config.yaml
n_layer: 8
d_model: 256
n_head: 4
n_kv_head: 4
head_dim: 64
d_mlp: 704
vocab_size: 2610
activation: "swiglu"
norm: "rmsnorm"
norm_place: "pre"
norm_eps: 1e-05
positions: "rope"
rope_base: 10000.0
rope_fraction: 1.0
qk_norm: false
attn_scale: 0.125
bias: "none"
tie_embeddings: false
parallel_block: false
init: "normal"
init_std_qkv: 0.0251
init_std_o: 0.0
init_std_up: 0.0251
init_std_down: 0.0
optimizer: "muon_variant"
lr: 0.00834
lr_mult_o: 1.5
beta1: 0.95
lr_head: 0.00541
warmup_steps: 200
schedule: "wsd"
decay_fraction: 0.807
decay_shape: "linear"
final_lr_fraction: 0.0
batch_tokens: [16384, 32768, 65536, 131072]
seq_len: 1024
doc_mask: true
z_loss: 1e-05
train_tokens: 232700000
steps: 4839
dataset: "wikipedia_en"
Each number is 200 + 40 x the weight over its row's rms, rounded and kept within 0 to 999. Layers, rows and columns count from 0. The size before them is the row's rms in percent of the matrix's.

# layer 5 MLP gate, 704x256, rms 0.1, rows 465-573, columns 64-127
084,235,191,182,172,174,248,227,194,175,154,175,167,250,232,239,217,254,198,228,189,226,173,227,219,164,221,205,117,206,275,107,225,147,168,183,133,165,167,160,148,219,153,242,179,209,206,217,221,288,305,140,143,147,198,226,201,174,192,261,202,217,150,246,241
099,251,265,236,236,200,181,141,211,266,209,218,215,170,161,206,199,223,133,128,178,172,226,203,248,235,185,175,327,194,210,224,232,190,166,126,187,114,193,147,315,256,233,182,180,184,192,144,234,286,177,222,196,258,208,211,152,242,255,217,242,181,196,232,223
106,173,201,225,267,237,184,188,184,201,228,152,209,261,139,210,216,260,314,208,165,195,203,227,251,206,187,204,186,263,208,216,179,166,224,196,215,147,236,212,195,168,197,244,154,164,243,173,157,134,261,223,197,251,184,182,242,241,233,250,191,224,171,278,205
105,147,125,248,212,175,106,236,269,181,224,256,194,167,260,238,221,173,140,177,161,247,184,193,183,197,163,187,253,177,222,240,98,174,181,274,251,256,191,251,157,145,189,152,179,190,206,181,172,209,185,170,229,152,256,241,225,208,165,213,150,200,200,289,212
109,193,186,187,248,192,248,269,116,193,208,80,209,206,215,202,181,298,194,268,217,172,221,210,164,306,152,219,255,196,265,258,183,140,195,171,178,158,244,291,250,210,157,176,189,227,203,214,158,179,174,179,222,149,133,204,288,279,218,172,171,293,160,207,178
104,183,109,241,227,229,211,232,173,216,145,108,278,204,228,185,198,133,289,231,263,142,212,187,217,203,233,179,166,233,188,216,252,221,190,225,216,221,208,228,205,216,195,198,128,120,187,175,195,176,180,266,166,232,231,255,215,163,240,242,245,168,242,284,210
101,204,176,186,186,250,189,196,157,265,252,226,192,222,136,212,177,232,187,243,183,206,184,205,217,208,158,219,166,130,208,155,245,234,250,173,182,203,209,189,239,128,224,190,194,181,199,158,237,245,186,129,193,222,196,152,217,259,208,167,283,193,228,134,242
086,239,193,114,198,197,212,219,168,226,255,219,180,169,213,151,157,157,175,213,184,212,152,188,198,202,234,232,176,130,239,240,128,214,214,177,157,274,226,228,154,257,157,226,175,265,107,151,184,228,241,197,191,197,187,197,156,223,201,235,189,215,161,158,181
100,209,145,196,157,111,168,183,126,236,180,190,178,145,150,254,262,208,142,164,235,109,270,267,207,268,162,213,229,190,295,172,188,208,247,167,149,204,176,191,170,234,122,226,177,183,190,263,165,233,143,159,192,179,194,177,212,219,212,206,180,178,148,224,221
101,128,176,154,206,231,223,154,214,219,196,188,149,243,209,236,126,215,231,163,144,137,200,160,263,167,181,164,154,187,246,181,192,237,228,102,201,213,186,205,174,266,215,244,159,230,155,209,219,247,178,179,241,128,192,142,207,212,216,123,180,142,156,211,115
113,171,142,182,146,205,197,253,177,162,174,138,169,361,178,120,160,184,152,215,177,240,199,189,229,212,135,186,213,200,208,217,215,162,190,200,238,145,233,171,185,170,216,212,190,206,171,165,181,251,258,127,156,219,225,286,198,175,207,238,192,240,249,227,173
107,194,156,191,206,113,208,225,191,193,176,238,246,158,260,167,193,226,146,161,241,158,197,191,104,263,205,188,201,175,218,231,179,127,229,231,186,206,185,178,231,126,205,162,211,133,208,162,148,227,236,164,228,198,221,206,135,216,123,135,203,128,172,148,263
109,213,174,185,219,146,211,101,167,242,199,209,164,144,283,231,116,180,136,144,207,258,203,210,196,254,162,228,227,137,214,150,117,195,224,211,275,128,218,197,202,163,192,250,184,202,206,275,223,197,216,193,102,179,221,241,214,177,267,185,237,189,164,192,209
111,216,190,229,180,183,158,186,217,201,188,204,168,159,268,221,164,198,232,246,225,218,186,220,200,213,220,163,228,274,169,221,233,174,193,238,173,204,133,232,255,247,161,163,249,141,212,169,248,225,237,211,243,224,163,148,222,253,213,225,211,173,193,210,183
098,247,183,207,203,180,138,169,188,221,153,174,175,194,256,211,220,169,219,163,192,123,166,168,238,135,153,149,245,172,161,166,252,188,206,182,188,197,175,175,157,245,158,207,204,196,153,164,184,239,211,209,225,247,205,154,320,239,185,244,243,158,180,215,170
101,167,212,199,240,197,186,225,213,200,201,251,194,126,149,243,143,180,176,219,199,170,161,265,234,267,136,183,251,161,192,175,178,224,138,162,164,182,142,193,253,123,196,182,140,235,182,141,200,294,259,179,272,209,137,196,194,122,98,185,184,178,226,109,141
102,190,215,209,61,138,268,218,253,234,150,241,206,244,201,157,198,256,169,208,241,140,225,149,190,230,174,222,209,187,223,200,272,138,219,169,198,199,242,186,139,194,237,185,159,184,238,210,142,236,221,144,157,247,171,176,155,234,127,273,149,216,189,155,230
106,252,168,256,296,245,115,253,277,205,251,157,164,235,227,193,141,177,233,208,238,166,210,171,229,136,172,188,202,193,118,286,288,161,216,209,180,243,188,216,217,175,186,190,166,193,193,235,128,222,205,168,226,216,256,228,199,292,217,200,173,211,209,226,224
073,186,209,223,177,105,216,264,185,173,142,240,207,200,238,224,170,215,286,219,217,142,123,223,208,202,163,257,163,216,237,199,178,154,168,225,194,219,234,169,167,204,113,220,186,230,138,177,190,241,190,258,228,226,210,174,205,128,216,137,193,150,133,241,193
098,212,138,243,191,217,134,165,162,220,232,218,215,178,200,207,237,136,171,230,134,204,177,232,116,207,246,196,225,177,248,211,152,215,272,215,332,184,283,148,168,146,166,227,236,280,233,136,97,145,242,164,217,136,282,217,249,299,158,203,148,166,212,207,183
102,197,232,224,201,145,101,187,150,191,245,168,264,169,204,199,179,224,232,131,163,207,178,152,233,208,222,185,236,131,175,209,219,150,128,255,177,179,223,141,239,169,111,209,115,219,220,219,201,189,188,157,214,242,201,233,206,247,186,174,221,169,232,220,134
094,218,187,205,270,241,129,94,196,186,152,239,179,199,260,221,289,230,214,202,163,186,208,203,207,204,230,237,210,133,170,189,173,188,197,237,182,230,226,148,193,150,271,198,188,215,226,152,294,206,205,249,229,229,204,151,102,218,189,231,175,208,180,184,179
105,178,173,178,168,239,230,160,177,251,226,143,204,265,238,267,247,159,217,160,191,151,230,268,227,216,181,224,182,122,182,249,164,205,279,209,267,164,202,191,169,216,232,148,139,216,191,187,176,152,160,138,171,136,256,158,201,328,140,178,163,245,257,208,161
107,215,192,187,204,221,236,160,253,267,283,178,158,225,182,245,212,268,261,201,203,205,207,177,250,192,203,115,191,154,147,147,236,175,185,245,152,163,174,254,166,216,195,200,180,183,190,238,155,235,162,201,242,233,204,232,269,236,152,232,203,182,256,218,129
107,242,177,249,227,175,209,152,219,211,148,255,236,182,175,197,278,173,230,176,206,178,255,229,205,173,196,155,201,176,251,209,168,178,240,154,291,161,235,127,214,253,184,226,234,226,134,219,187,238,192,263,260,243,166,173,271,250,168,164,283,170,170,160,254
097,205,198,164,149,206,228,186,181,157,215,201,122,208,221,250,206,226,213,225,226,208,240,163,247,136,153,220,156,203,194,206,222,217,190,160,195,261,131,195,168,179,139,254,114,182,246,307,175,162,254,147,228,220,212,243,259,171,173,167,212,197,172,214,255
110,100,201,184,249,127,131,211,194,246,154,140,192,160,246,270,243,274,160,220,175,231,235,176,143,199,140,159,202,261,186,155,227,213,183,243,123,282,272,245,199,261,199,149,146,232,215,199,193,171,214,243,203,215,147,142,205,191,185,274,160,243,174,266,222
095,205,129,283,257,174,161,202,222,217,185,136,281,259,225,228,227,259,209,266,215,238,229,223,201,176,230,200,250,144,197,247,296,243,231,114,141,201,180,189,225,227,145,180,151,192,238,233,223,226,199,150,223,230,214,131,248,244,219,191,156,174,199,212,172
098,172,226,169,195,208,212,193,164,151,195,166,239,264,190,286,208,247,198,248,246,124,245,179,181,201,184,179,202,263,112,199,180,113,187,220,208,195,242,237,126,162,198,168,200,200,192,130,170,202,209,187,124,171,212,147,167,147,104,193,228,153,195,213,255
108,195,143,247,103,203,179,214,173,142,272,210,228,218,211,162,203,162,189,197,169,220,284,183,225,142,194,163,165,138,225,222,228,214,185,176,249,197,179,214,204,229,201,204,192,216,213,153,115,203,181,254,196,201,216,185,214,99,237,179,235,210,225,249,147
106,139,168,217,202,198,229,166,181,221,220,266,211,199,235,158,241,218,105,191,194,234,220,181,294,130,262,130,147,214,175,264,167,259,184,217,171,145,186,167,166,242,164,210,225,252,141,147,179,257,214,172,154,237,254,189,151,177,202,234,212,209,206,231,137
112,203,266,256,216,229,216,229,154,184,251,216,171,212,159,202,158,151,128,230,102,205,280,200,186,142,146,173,204,214,225,174,231,225,113,178,230,175,122,134,220,87,187,177,256,270,178,193,177,254,246,234,189,213,213,223,191,242,238,229,140,190,227,276,200
100,190,152,96,258,219,140,246,236,172,192,262,214,144,218,206,209,197,144,220,180,308,209,215,206,167,188,152,170,175,156,212,182,146,177,275,226,221,167,149,225,209,214,198,218,186,170,168,222,228,235,192,170,228,180,177,191,217,161,228,211,212,151,138,272
101,168,225,182,215,177,215,209,234,175,250,133,200,227,205,198,220,179,166,180,203,226,283,197,241,221,203,270,149,203,154,180,168,212,159,287,121,226,254,206,168,173,231,229,204,168,233,185,205,183,177,237,180,193,183,268,212,213,203,257,190,190,241,267,157
087,162,87,265,183,220,153,234,224,170,231,149,232,227,196,217,232,189,195,151,159,185,147,173,207,197,241,199,188,268,186,180,152,205,311,181,201,233,241,149,196,222,242,233,287,225,145,190,275,182,188,203,196,254,258,243,198,158,193,261,202,207,247,225,200
104,164,155,237,196,224,230,152,303,138,197,193,208,225,182,265,250,254,184,200,232,197,198,193,176,226,186,141,122,161,132,183,250,174,224,209,196,199,187,206,151,191,237,156,164,201,218,279,186,276,206,116,243,231,169,151,160,149,245,196,269,114,253,91,138
081,156,216,228,253,184,221,191,195,195,146,152,118,136,232,226,262,227,154,179,194,211,236,171,182,219,227,192,207,214,142,232,162,242,171,298,110,165,282,256,241,248,191,231,206,188,244,132,178,165,243,182,219,208,251,214,147,226,167,116,145,199,252,188,184
106,156,142,188,206,180,158,158,142,290,300,214,171,218,248,232,300,216,257,273,223,227,154,200,249,187,171,215,226,198,163,256,245,213,196,203,218,267,179,212,174,182,223,109,205,230,197,226,156,198,194,177,229,118,202,205,165,220,116,250,247,208,195,141,267
095,126,186,185,291,212,194,242,177,242,171,103,226,183,229,173,224,219,189,177,169,195,187,226,184,191,103,253,174,216,187,163,202,176,268,199,164,191,233,242,264,209,158,191,200,223,228,221,212,244,250,162,200,247,185,156,221,241,301,193,211,256,175,184,206
103,185,184,218,159,189,178,217,127,147,210,190,180,168,179,130,179,145,183,169,198,242,207,232,125,210,221,249,213,217,193,226,313,193,165,152,282,159,181,186,240,237,248,174,144,244,178,217,223,128,151,253,188,232,220,123,246,170,231,237,225,240,209,253,183
107,248,223,209,236,246,174,245,141,135,220,109,245,217,255,143,139,204,169,228,266,200,226,78,182,156,242,153,164,228,266,205,221,212,194,221,259,226,248,203,259,222,235,165,202,204,237,140,269,234,190,190,207,210,167,194,103,182,120,185,162,216,187,269,151
103,141,233,269,222,208,184,259,193,206,225,169,245,144,232,207,204,210,224,203,171,247,207,167,186,181,218,117,256,191,173,210,212,203,225,218,196,207,193,197,194,184,266,201,162,186,125,163,227,226,260,146,166,256,194,220,218,255,201,145,213,240,219,117,235
108,202,146,193,182,216,188,180,211,79,190,216,182,127,203,212,214,226,256,156,229,202,190,85,240,148,100,231,160,227,186,229,211,263,164,167,229,203,208,253,123,223,123,135,220,238,157,234,140,234,157,229,201,217,200,222,290,188,243,192,213,240,158,212,193
100,180,208,276,208,202,155,234,210,160,185,200,212,254,173,159,140,250,214,253,153,257,228,191,228,168,227,261,208,146,149,308,179,199,129,259,135,151,232,184,202,201,155,162,242,224,194,175,183,266,204,204,169,208,201,180,188,116,174,216,136,240,133,206,207
107,155,158,151,238,186,142,155,240,150,190,183,203,231,176,186,242,257,210,243,227,219,201,198,229,200,198,192,200,214,164,168,201,191,207,201,208,97,229,161,187,173,153,243,236,100,198,177,222,174,179,190,142,241,214,190,217,203,193,145,236,186,227,173,167
104,198,209,182,219,127,190,218,130,301,174,192,263,291,120,128,181,217,180,158,195,190,268,204,250,200,168,211,189,181,281,263,189,219,235,224,174,208,211,271,185,225,206,244,201,226,249,239,161,153,175,143,248,264,172,106,153,156,145,167,129,170,219,188,202
106,224,188,158,258,213,212,227,163,258,176,221,148,188,196,150,218,213,275,193,294,203,218,175,225,208,231,156,241,142,235,225,153,260,179,132,223,178,226,135,193,265,172,137,139,216,241,149,126,237,164,151,185,150,149,159,187,296,136,198,199,177,239,174,106
099,258,196,190,160,220,146,147,186,235,241,187,196,264,224,195,196,198,201,224,184,116,189,176,185,137,165,221,235,139,107,180,225,233,235,126,174,224,253,192,206,168,212,182,247,244,252,237,227,236,224,150,194,172,187,188,254,247,243,228,134,207,225,196,178
081,222,229,147,107,135,214,159,122,193,317,89,244,172,186,201,247,191,145,280,191,226,177,229,185,193,132,213,194,176,160,210,213,142,229,215,113,218,176,215,118,147,142,284,117,184,237,237,156,247,176,163,213,162,191,184,246,233,193,249,248,234,208,181,164
102,180,162,180,174,189,209,209,235,215,218,150,181,214,210,169,156,204,189,200,182,233,138,213,219,169,207,152,226,225,151,166,206,242,194,188,270,165,242,183,231,268,245,252,237,161,225,237,238,167,246,221,180,193,221,205,195,244,250,246,195,235,119,192,260
107,227,246,229,130,182,200,132,219,171,180,239,199,148,235,220,227,209,224,265,243,240,188,264,214,218,213,204,206,170,215,185,213,168,192,200,211,186,235,162,175,178,209,148,157,167,154,307,177,198,215,168,137,204,107,221,240,220,224,277,157,166,206,204,204
101,229,205,282,257,175,198,109,264,183,173,239,109,230,192,238,213,144,225,196,197,280,231,220,202,127,142,254,231,234,138,174,245,211,165,137,212,232,230,231,150,175,190,202,194,190,232,232,189,254,195,175,252,218,182,186,254,193,219,228,220,214,241,232,191
110,182,205,194,245,218,199,132,173,207,228,215,103,224,201,263,213,181,255,197,198,201,187,184,164,106,166,249,170,157,179,197,186,124,190,157,209,233,229,236,179,178,240,171,161,226,230,217,185,229,190,214,172,235,177,149,191,240,160,145,148,199,159,230,246
101,219,226,202,236,203,169,206,204,256,240,242,159,165,256,180,158,202,174,196,157,208,241,225,272,240,197,230,144,291,168,202,229,186,288,215,182,139,179,178,232,158,200,178,246,212,230,169,197,215,209,159,244,256,180,187,177,208,170,227,201,257,152,223,163
109,240,268,225,261,226,239,120,185,184,222,138,221,125,146,210,206,186,232,231,189,192,175,136,216,204,170,161,221,183,238,184,175,181,221,227,199,212,174,195,173,223,233,219,237,208,236,143,184,208,186,201,202,229,280,147,225,314,209,214,224,150,255,185,136
103,227,188,214,160,177,132,178,176,164,215,193,251,172,199,159,201,163,188,159,222,228,199,214,177,233,179,209,203,129,255,153,170,199,286,174,227,267,293,142,180,163,228,205,142,203,113,235,193,241,193,244,264,212,92,171,186,193,243,227,230,216,214,188,129
076,180,193,206,172,213,183,183,190,224,215,187,168,238,253,209,273,172,197,175,200,155,150,248,225,106,223,147,199,242,160,216,236,212,238,152,140,118,177,186,198,181,183,162,269,175,291,209,277,169,289,225,193,196,137,172,203,180,201,163,159,233,58,178,208
117,205,272,161,169,139,172,174,229,182,174,261,180,273,180,155,201,264,214,273,241,171,175,204,152,212,161,231,227,206,176,171,159,163,177,186,148,172,215,127,199,142,229,117,202,158,204,196,238,182,203,127,227,175,190,178,231,261,181,266,179,179,263,223,240
098,250,191,200,243,205,205,211,174,209,188,164,208,170,212,156,236,152,168,226,234,162,178,218,201,216,193,213,188,279,209,171,181,196,139,207,162,126,191,239,238,217,283,80,220,166,240,188,160,242,274,173,146,229,258,148,180,254,206,230,192,141,207,211,202
102,161,231,251,248,246,160,145,200,170,197,171,185,219,209,245,270,175,235,177,220,240,203,176,146,160,212,267,172,193,187,239,200,220,209,217,184,169,185,217,174,244,138,139,168,153,176,147,210,134,148,267,208,293,185,190,178,229,216,161,242,164,203,211,193
103,157,204,176,235,244,164,124,227,335,212,273,222,207,215,159,200,103,209,232,268,207,186,206,101,166,255,221,228,207,198,176,257,206,223,182,162,250,183,218,264,199,220,211,185,235,214,198,160,182,303,145,143,144,284,172,205,247,149,157,161,127,173,227,245
113,165,183,250,244,247,211,100,166,257,265,145,149,189,225,142,131,144,246,176,216,266,235,222,125,188,205,168,223,188,228,85,174,268,247,241,183,256,238,261,181,225,142,178,163,258,167,261,217,256,246,184,201,163,207,164,148,213,199,259,213,169,122,230,158
106,166,196,182,223,251,224,228,143,268,194,222,209,167,191,191,236,217,186,226,191,170,196,210,217,149,204,149,257,210,268,208,209,191,207,190,176,231,214,202,174,163,171,167,187,179,257,199,215,172,182,253,176,254,346,174,167,188,198,201,172,203,234,271,194
110,183,222,227,243,314,291,180,217,206,118,245,248,194,136,197,203,199,138,242,179,185,143,163,128,205,307,133,190,175,255,214,173,213,135,257,157,225,252,204,194,207,257,197,175,221,205,201,195,233,201,211,257,224,175,151,201,149,204,233,234,194,238,236,228
107,180,184,137,245,233,111,141,233,219,184,215,150,300,172,172,233,202,162,261,332,322,178,194,141,202,219,241,126,162,206,181,205,192,173,251,178,166,201,120,191,201,240,117,215,223,157,206,232,239,220,226,82,254,210,167,201,259,222,141,201,194,260,260,196
098,223,250,249,187,174,143,208,161,182,252,247,203,138,194,152,232,139,226,129,136,182,214,168,212,192,209,229,211,169,175,212,136,164,188,97,139,276,221,220,273,183,209,186,190,218,199,204,171,126,201,262,148,199,215,129,206,200,181,182,168,204,139,205,220
104,200,207,212,174,246,114,208,181,178,199,300,251,173,153,238,161,272,186,155,182,272,119,255,129,187,180,197,200,164,135,134,258,243,216,184,208,149,247,224,182,193,202,134,151,201,133,233,297,207,185,174,218,210,279,189,190,186,192,289,218,212,177,193,187
093,272,118,206,175,178,248,173,191,175,267,186,216,193,143,202,218,192,229,235,190,236,255,200,241,204,221,244,147,173,180,209,215,161,158,223,198,203,219,205,206,225,239,181,147,201,237,160,252,214,223,258,262,201,247,247,211,293,187,209,277,115,286,224,127
103,185,217,219,199,232,221,223,274,216,231,210,250,241,210,192,245,212,190,149,121,268,228,173,156,204,114,240,177,125,180,173,210,263,208,157,180,280,229,225,195,232,171,189,221,265,238,225,237,137,141,185,252,245,178,267,184,187,199,140,213,151,187,150,145
103,253,155,187,212,134,239,182,270,144,239,198,206,174,190,204,238,238,217,89,245,149,174,154,168,235,173,167,164,163,255,214,103,213,197,104,170,176,205,160,257,248,259,268,183,211,219,238,203,226,151,205,275,283,199,173,206,223,178,231,184,159,256,225,163
100,190,215,203,229,247,205,208,163,206,185,195,229,153,236,159,189,142,192,179,148,222,284,148,251,244,188,117,196,175,225,251,218,182,169,233,232,184,211,197,238,221,163,197,224,247,243,245,154,199,169,279,231,216,219,150,166,213,257,213,239,158,154,187,217
108,234,213,142,204,212,205,114,210,214,186,157,184,189,115,321,236,138,266,165,190,247,155,227,193,184,150,158,211,96,142,187,172,155,222,159,155,199,174,229,178,218,139,238,229,181,252,146,236,139,186,179,210,175,219,217,230,222,184,218,230,173,226,246,223
091,143,152,187,233,212,184,150,113,173,116,233,179,193,100,200,219,160,168,169,231,153,233,210,196,214,158,254,195,196,199,218,241,235,244,161,168,233,117,161,223,204,227,185,157,189,155,136,216,186,264,224,214,208,202,89,178,184,134,185,148,240,151,257,210
095,175,197,174,233,210,269,141,216,196,216,297,154,184,200,239,208,228,236,213,199,290,177,150,186,230,218,208,283,185,225,215,235,179,240,192,207,208,199,234,213,235,144,170,176,194,247,194,168,198,226,198,229,233,163,124,212,243,263,251,168,164,123,181,218
104,201,239,200,234,306,154,193,123,207,201,257,225,144,218,254,169,195,156,222,152,264,195,175,230,168,158,265,206,185,160,225,249,182,177,224,251,205,186,206,223,215,160,145,273,150,166,170,255,254,176,216,199,187,217,226,205,208,184,196,282,165,173,262,256
106,238,212,211,223,112,197,171,185,182,252,152,227,205,209,202,312,251,194,209,292,224,179,142,208,223,133,235,179,228,202,236,330,147,196,247,240,211,158,198,233,184,168,265,202,188,219,235,132,228,200,265,141,246,123,238,235,244,191,240,156,198,228,170,182
104,223,205,203,238,178,200,199,215,197,229,195,123,153,138,122,173,226,178,182,194,195,152,220,212,199,243,180,290,218,164,264,171,168,199,137,173,227,157,222,171,158,210,179,144,152,99,240,185,291,257,202,194,182,245,147,214,215,293,176,183,154,195,191,181
106,222,175,247,161,219,206,186,199,197,254,162,194,264,110,252,231,208,197,170,159,128,176,207,166,193,219,216,164,223,133,251,155,180,189,139,198,177,212,186,170,256,185,176,159,218,159,113,172,142,244,159,154,155,187,245,265,239,224,140,232,170,220,168,155
109,201,201,203,194,173,191,123,226,236,217,202,213,224,141,202,198,233,183,178,271,225,205,219,207,264,223,225,198,175,185,220,222,156,189,149,199,161,232,174,206,151,219,198,202,234,236,208,179,201,162,191,222,230,139,158,241,197,168,255,106,196,175,170,107
095,156,197,148,187,158,146,220,225,133,260,155,214,195,122,229,307,219,279,217,197,215,169,245,217,132,246,268,198,210,195,193,218,226,183,118,183,197,202,229,170,174,172,187,215,241,195,226,128,244,200,248,243,216,183,274,216,233,195,261,153,199,197,229,237
103,233,186,195,218,273,206,195,148,148,253,247,203,175,154,243,158,134,169,151,184,242,162,146,174,111,157,140,128,151,159,272,155,197,198,218,185,206,242,272,152,204,222,180,208,174,185,224,239,198,156,218,182,256,175,170,273,177,213,187,197,127,190,244,267
107,151,125,236,211,238,115,84,191,223,183,179,221,220,209,201,171,250,211,187,193,146,191,225,227,270,243,176,158,142,212,222,163,142,185,173,165,190,261,270,182,199,247,147,248,218,167,204,217,277,224,132,179,96,140,173,233,184,218,189,230,209,140,200,185
103,211,194,184,161,264,166,193,187,186,127,255,217,207,154,172,89,176,237,142,237,169,176,173,207,218,192,225,221,249,221,242,195,179,117,259,211,172,239,225,273,214,199,155,238,127,149,230,240,183,278,121,196,179,248,138,201,221,196,205,203,249,107,257,193
103,228,182,210,167,170,183,163,205,272,133,231,202,247,181,134,287,166,162,256,172,244,177,213,130,176,183,245,183,193,168,207,225,236,226,217,189,140,217,173,233,237,255,189,238,167,243,209,225,241,218,133,118,174,192,122,170,282,143,150,197,198,220,153,223
104,225,93,197,166,261,222,221,187,224,155,309,229,140,164,278,195,236,186,200,313,181,228,218,185,168,164,177,165,216,267,230,249,202,241,250,204,182,132,202,236,234,232,137,248,189,257,144,168,239,166,155,138,178,168,234,247,201,224,240,199,163,161,186,244
104,169,257,195,198,188,156,195,249,178,151,171,135,242,246,181,141,221,281,226,185,122,213,175,195,192,222,171,187,278,180,158,102,139,132,170,159,162,246,133,179,110,206,227,233,189,225,191,169,220,231,227,224,229,227,194,249,228,141,202,232,225,156,221,161
101,150,178,232,174,176,193,202,176,241,283,243,227,220,167,242,159,169,224,110,134,202,200,225,220,241,241,214,180,193,249,313,237,255,143,168,190,152,223,204,206,128,195,178,165,257,144,193,233,181,220,190,286,247,206,147,223,233,242,212,118,155,252,192,157
101,178,248,180,246,203,138,252,196,207,225,185,221,225,237,185,149,188,248,149,253,176,207,233,256,223,227,173,144,174,226,214,144,174,186,295,118,254,230,202,139,229,139,169,197,134,279,115,251,231,250,201,252,259,198,188,283,198,174,168,237,210,147,154,220
073,128,180,189,197,139,206,179,79,198,231,221,165,286,253,188,200,126,238,216,254,226,191,239,241,137,144,142,171,99,201,266,235,177,182,217,177,231,164,172,165,172,234,172,153,167,188,219,222,165,154,196,143,251,261,196,198,165,166,176,216,200,193,210,216
097,232,175,237,208,166,206,119,179,209,205,225,254,199,154,159,147,207,337,152,208,156,274,207,243,144,179,276,157,197,168,251,191,225,193,195,300,164,226,219,221,205,195,146,200,214,256,190,155,181,188,156,121,197,184,127,231,235,149,226,177,213,116,186,193
101,199,205,200,204,165,222,176,251,247,120,224,168,238,187,185,257,154,150,267,188,178,194,180,141,183,188,203,223,286,207,187,188,165,184,203,223,119,243,210,113,224,159,140,187,199,211,197,154,184,225,213,206,177,305,203,197,213,232,181,162,225,264,184,283
090,207,179,162,203,220,131,239,212,185,264,204,252,195,198,171,256,124,196,248,170,239,276,180,225,185,145,118,210,248,163,176,163,177,156,173,253,212,173,194,226,104,176,191,152,239,288,209,223,182,222,126,227,184,165,154,227,191,179,262,124,195,234,172,250
105,150,236,233,234,238,251,212,182,224,216,188,213,192,223,231,264,203,79,229,200,224,231,190,231,218,218,239,163,236,172,208,246,220,227,195,203,171,207,150,152,255,101,266,185,198,222,103,215,168,232,266,269,213,102,156,156,218,189,187,231,142,260,255,168
105,221,205,208,183,236,179,151,158,218,246,312,186,154,215,217,230,204,185,216,227,275,266,198,258,208,168,181,104,153,183,183,224,208,206,141,270,115,199,204,244,227,166,238,181,138,196,197,198,231,276,245,156,212,175,267,251,169,212,210,246,191,172,214,192
107,270,189,187,260,183,160,203,254,202,175,165,115,214,235,190,162,151,148,216,177,256,191,223,147,178,178,178,172,182,185,252,85,176,171,198,269,226,207,240,154,221,177,202,226,213,229,207,198,236,186,215,242,227,183,179,180,163,204,212,188,107,212,267,179
114,237,200,169,135,227,201,238,243,233,169,240,209,228,246,231,178,167,182,212,235,255,200,152,157,168,170,196,172,253,194,232,230,187,126,256,173,251,167,153,181,181,196,197,226,163,202,328,198,207,199,244,184,269,183,198,199,234,193,179,222,264,177,197,134
102,144,183,240,175,92,190,186,216,225,229,107,170,175,191,261,221,225,200,267,201,242,180,245,155,195,147,156,187,153,131,276,135,232,221,234,218,174,211,215,210,168,197,221,238,269,233,233,194,172,139,187,114,264,119,228,195,232,222,200,280,133,219,191,156
092,233,125,268,212,197,188,218,184,245,237,225,218,167,227,259,170,222,157,228,168,162,142,220,166,187,156,164,200,189,184,118,228,207,252,146,198,293,229,182,190,184,212,191,116,176,224,269,162,133,148,160,139,236,217,166,218,164,139,185,233,186,219,202,188
099,102,187,168,226,101,183,197,181,136,248,200,203,178,230,217,284,210,322,224,236,246,123,238,224,145,165,208,151,166,197,186,228,219,204,193,184,191,141,213,174,199,167,157,230,255,170,128,144,218,227,204,145,152,201,202,198,221,204,204,244,179,199,262,195
099,199,158,188,215,227,233,165,188,238,227,120,200,286,210,190,237,186,199,188,258,161,249,177,232,205,128,259,255,208,221,136,203,183,111,216,217,197,267,261,127,152,184,173,220,234,241,193,228,153,216,163,201,203,198,193,244,225,226,184,162,224,113,112,233
100,220,235,232,306,203,195,207,174,276,145,179,186,170,229,152,175,263,221,217,159,225,259,180,137,182,215,231,255,131,272,179,245,282,233,222,123,231,241,199,280,229,253,176,145,139,241,215,178,194,254,239,216,325,185,177,195,234,190,213,160,135,166,147,154
097,234,215,196,221,184,208,200,210,172,162,190,141,215,204,198,258,234,175,171,178,287,208,217,239,246,163,190,203,146,186,240,182,154,207,245,168,113,165,181,194,209,200,229,217,221,175,231,167,179,212,216,202,287,264,152,242,179,148,165,139,152,145,166,262
101,136,193,196,219,156,235,182,229,281,285,145,194,200,200,217,278,212,211,252,154,259,212,178,261,121,201,254,192,140,228,199,190,184,222,179,186,241,155,294,152,105,222,245,288,288,213,162,196,234,121,195,201,248,181,221,128,143,170,248,244,144,245,278,218
109,254,176,220,184,166,227,220,206,253,203,162,173,149,138,242,186,207,75,162,259,157,264,98,197,196,286,211,179,158,191,217,239,194,203,204,255,193,183,191,189,126,213,194,193,166,195,199,181,238,130,206,203,235,260,233,163,179,227,185,186,175,248,191,181
101,211,215,243,223,220,196,260,283,203,245,221,152,150,171,201,200,268,188,229,191,237,181,169,232,291,203,158,251,180,144,196,216,188,178,148,164,273,153,205,195,152,197,213,202,222,240,237,210,197,204,178,264,164,210,118,192,271,243,210,260,212,178,136,182
086,173,149,238,180,230,216,204,212,200,247,179,256,169,197,240,214,233,224,186,214,196,191,180,228,123,271,299,173,217,188,153,263,208,175,191,236,187,195,170,195,216,171,206,193,190,185,205,217,259,181,148,160,200,167,226,225,178,130,169,217,190,207,201,201
099,239,203,224,192,250,207,171,202,179,166,211,164,137,177,167,200,204,199,200,259,183,107,179,201,207,191,168,120,176,158,208,201,225,245,189,207,218,203,229,228,193,171,174,243,141,221,161,172,232,243,218,123,215,120,153,172,183,193,259,213,216,195,215,293
101,223,239,276,160,251,210,178,142,229,221,178,112,194,201,166,196,200,204,234,218,225,199,201,223,189,180,247,156,223,114,195,216,204,303,179,262,191,249,174,226,175,172,115,206,185,188,155,274,254,112,202,136,264,172,168,156,215,252,185,152,188,300,247,244
101,155,218,158,221,293,215,181,105,200,151,200,224,158,231,123,229,198,193,214,232,245,164,168,218,273,200,196,254,214,211,166,222,270,131,207,258,174,252,199,207,139,207,237,168,194,150,275,158,209,215,181,194,166,199,199,161,200,216,203,182,246,153,148,154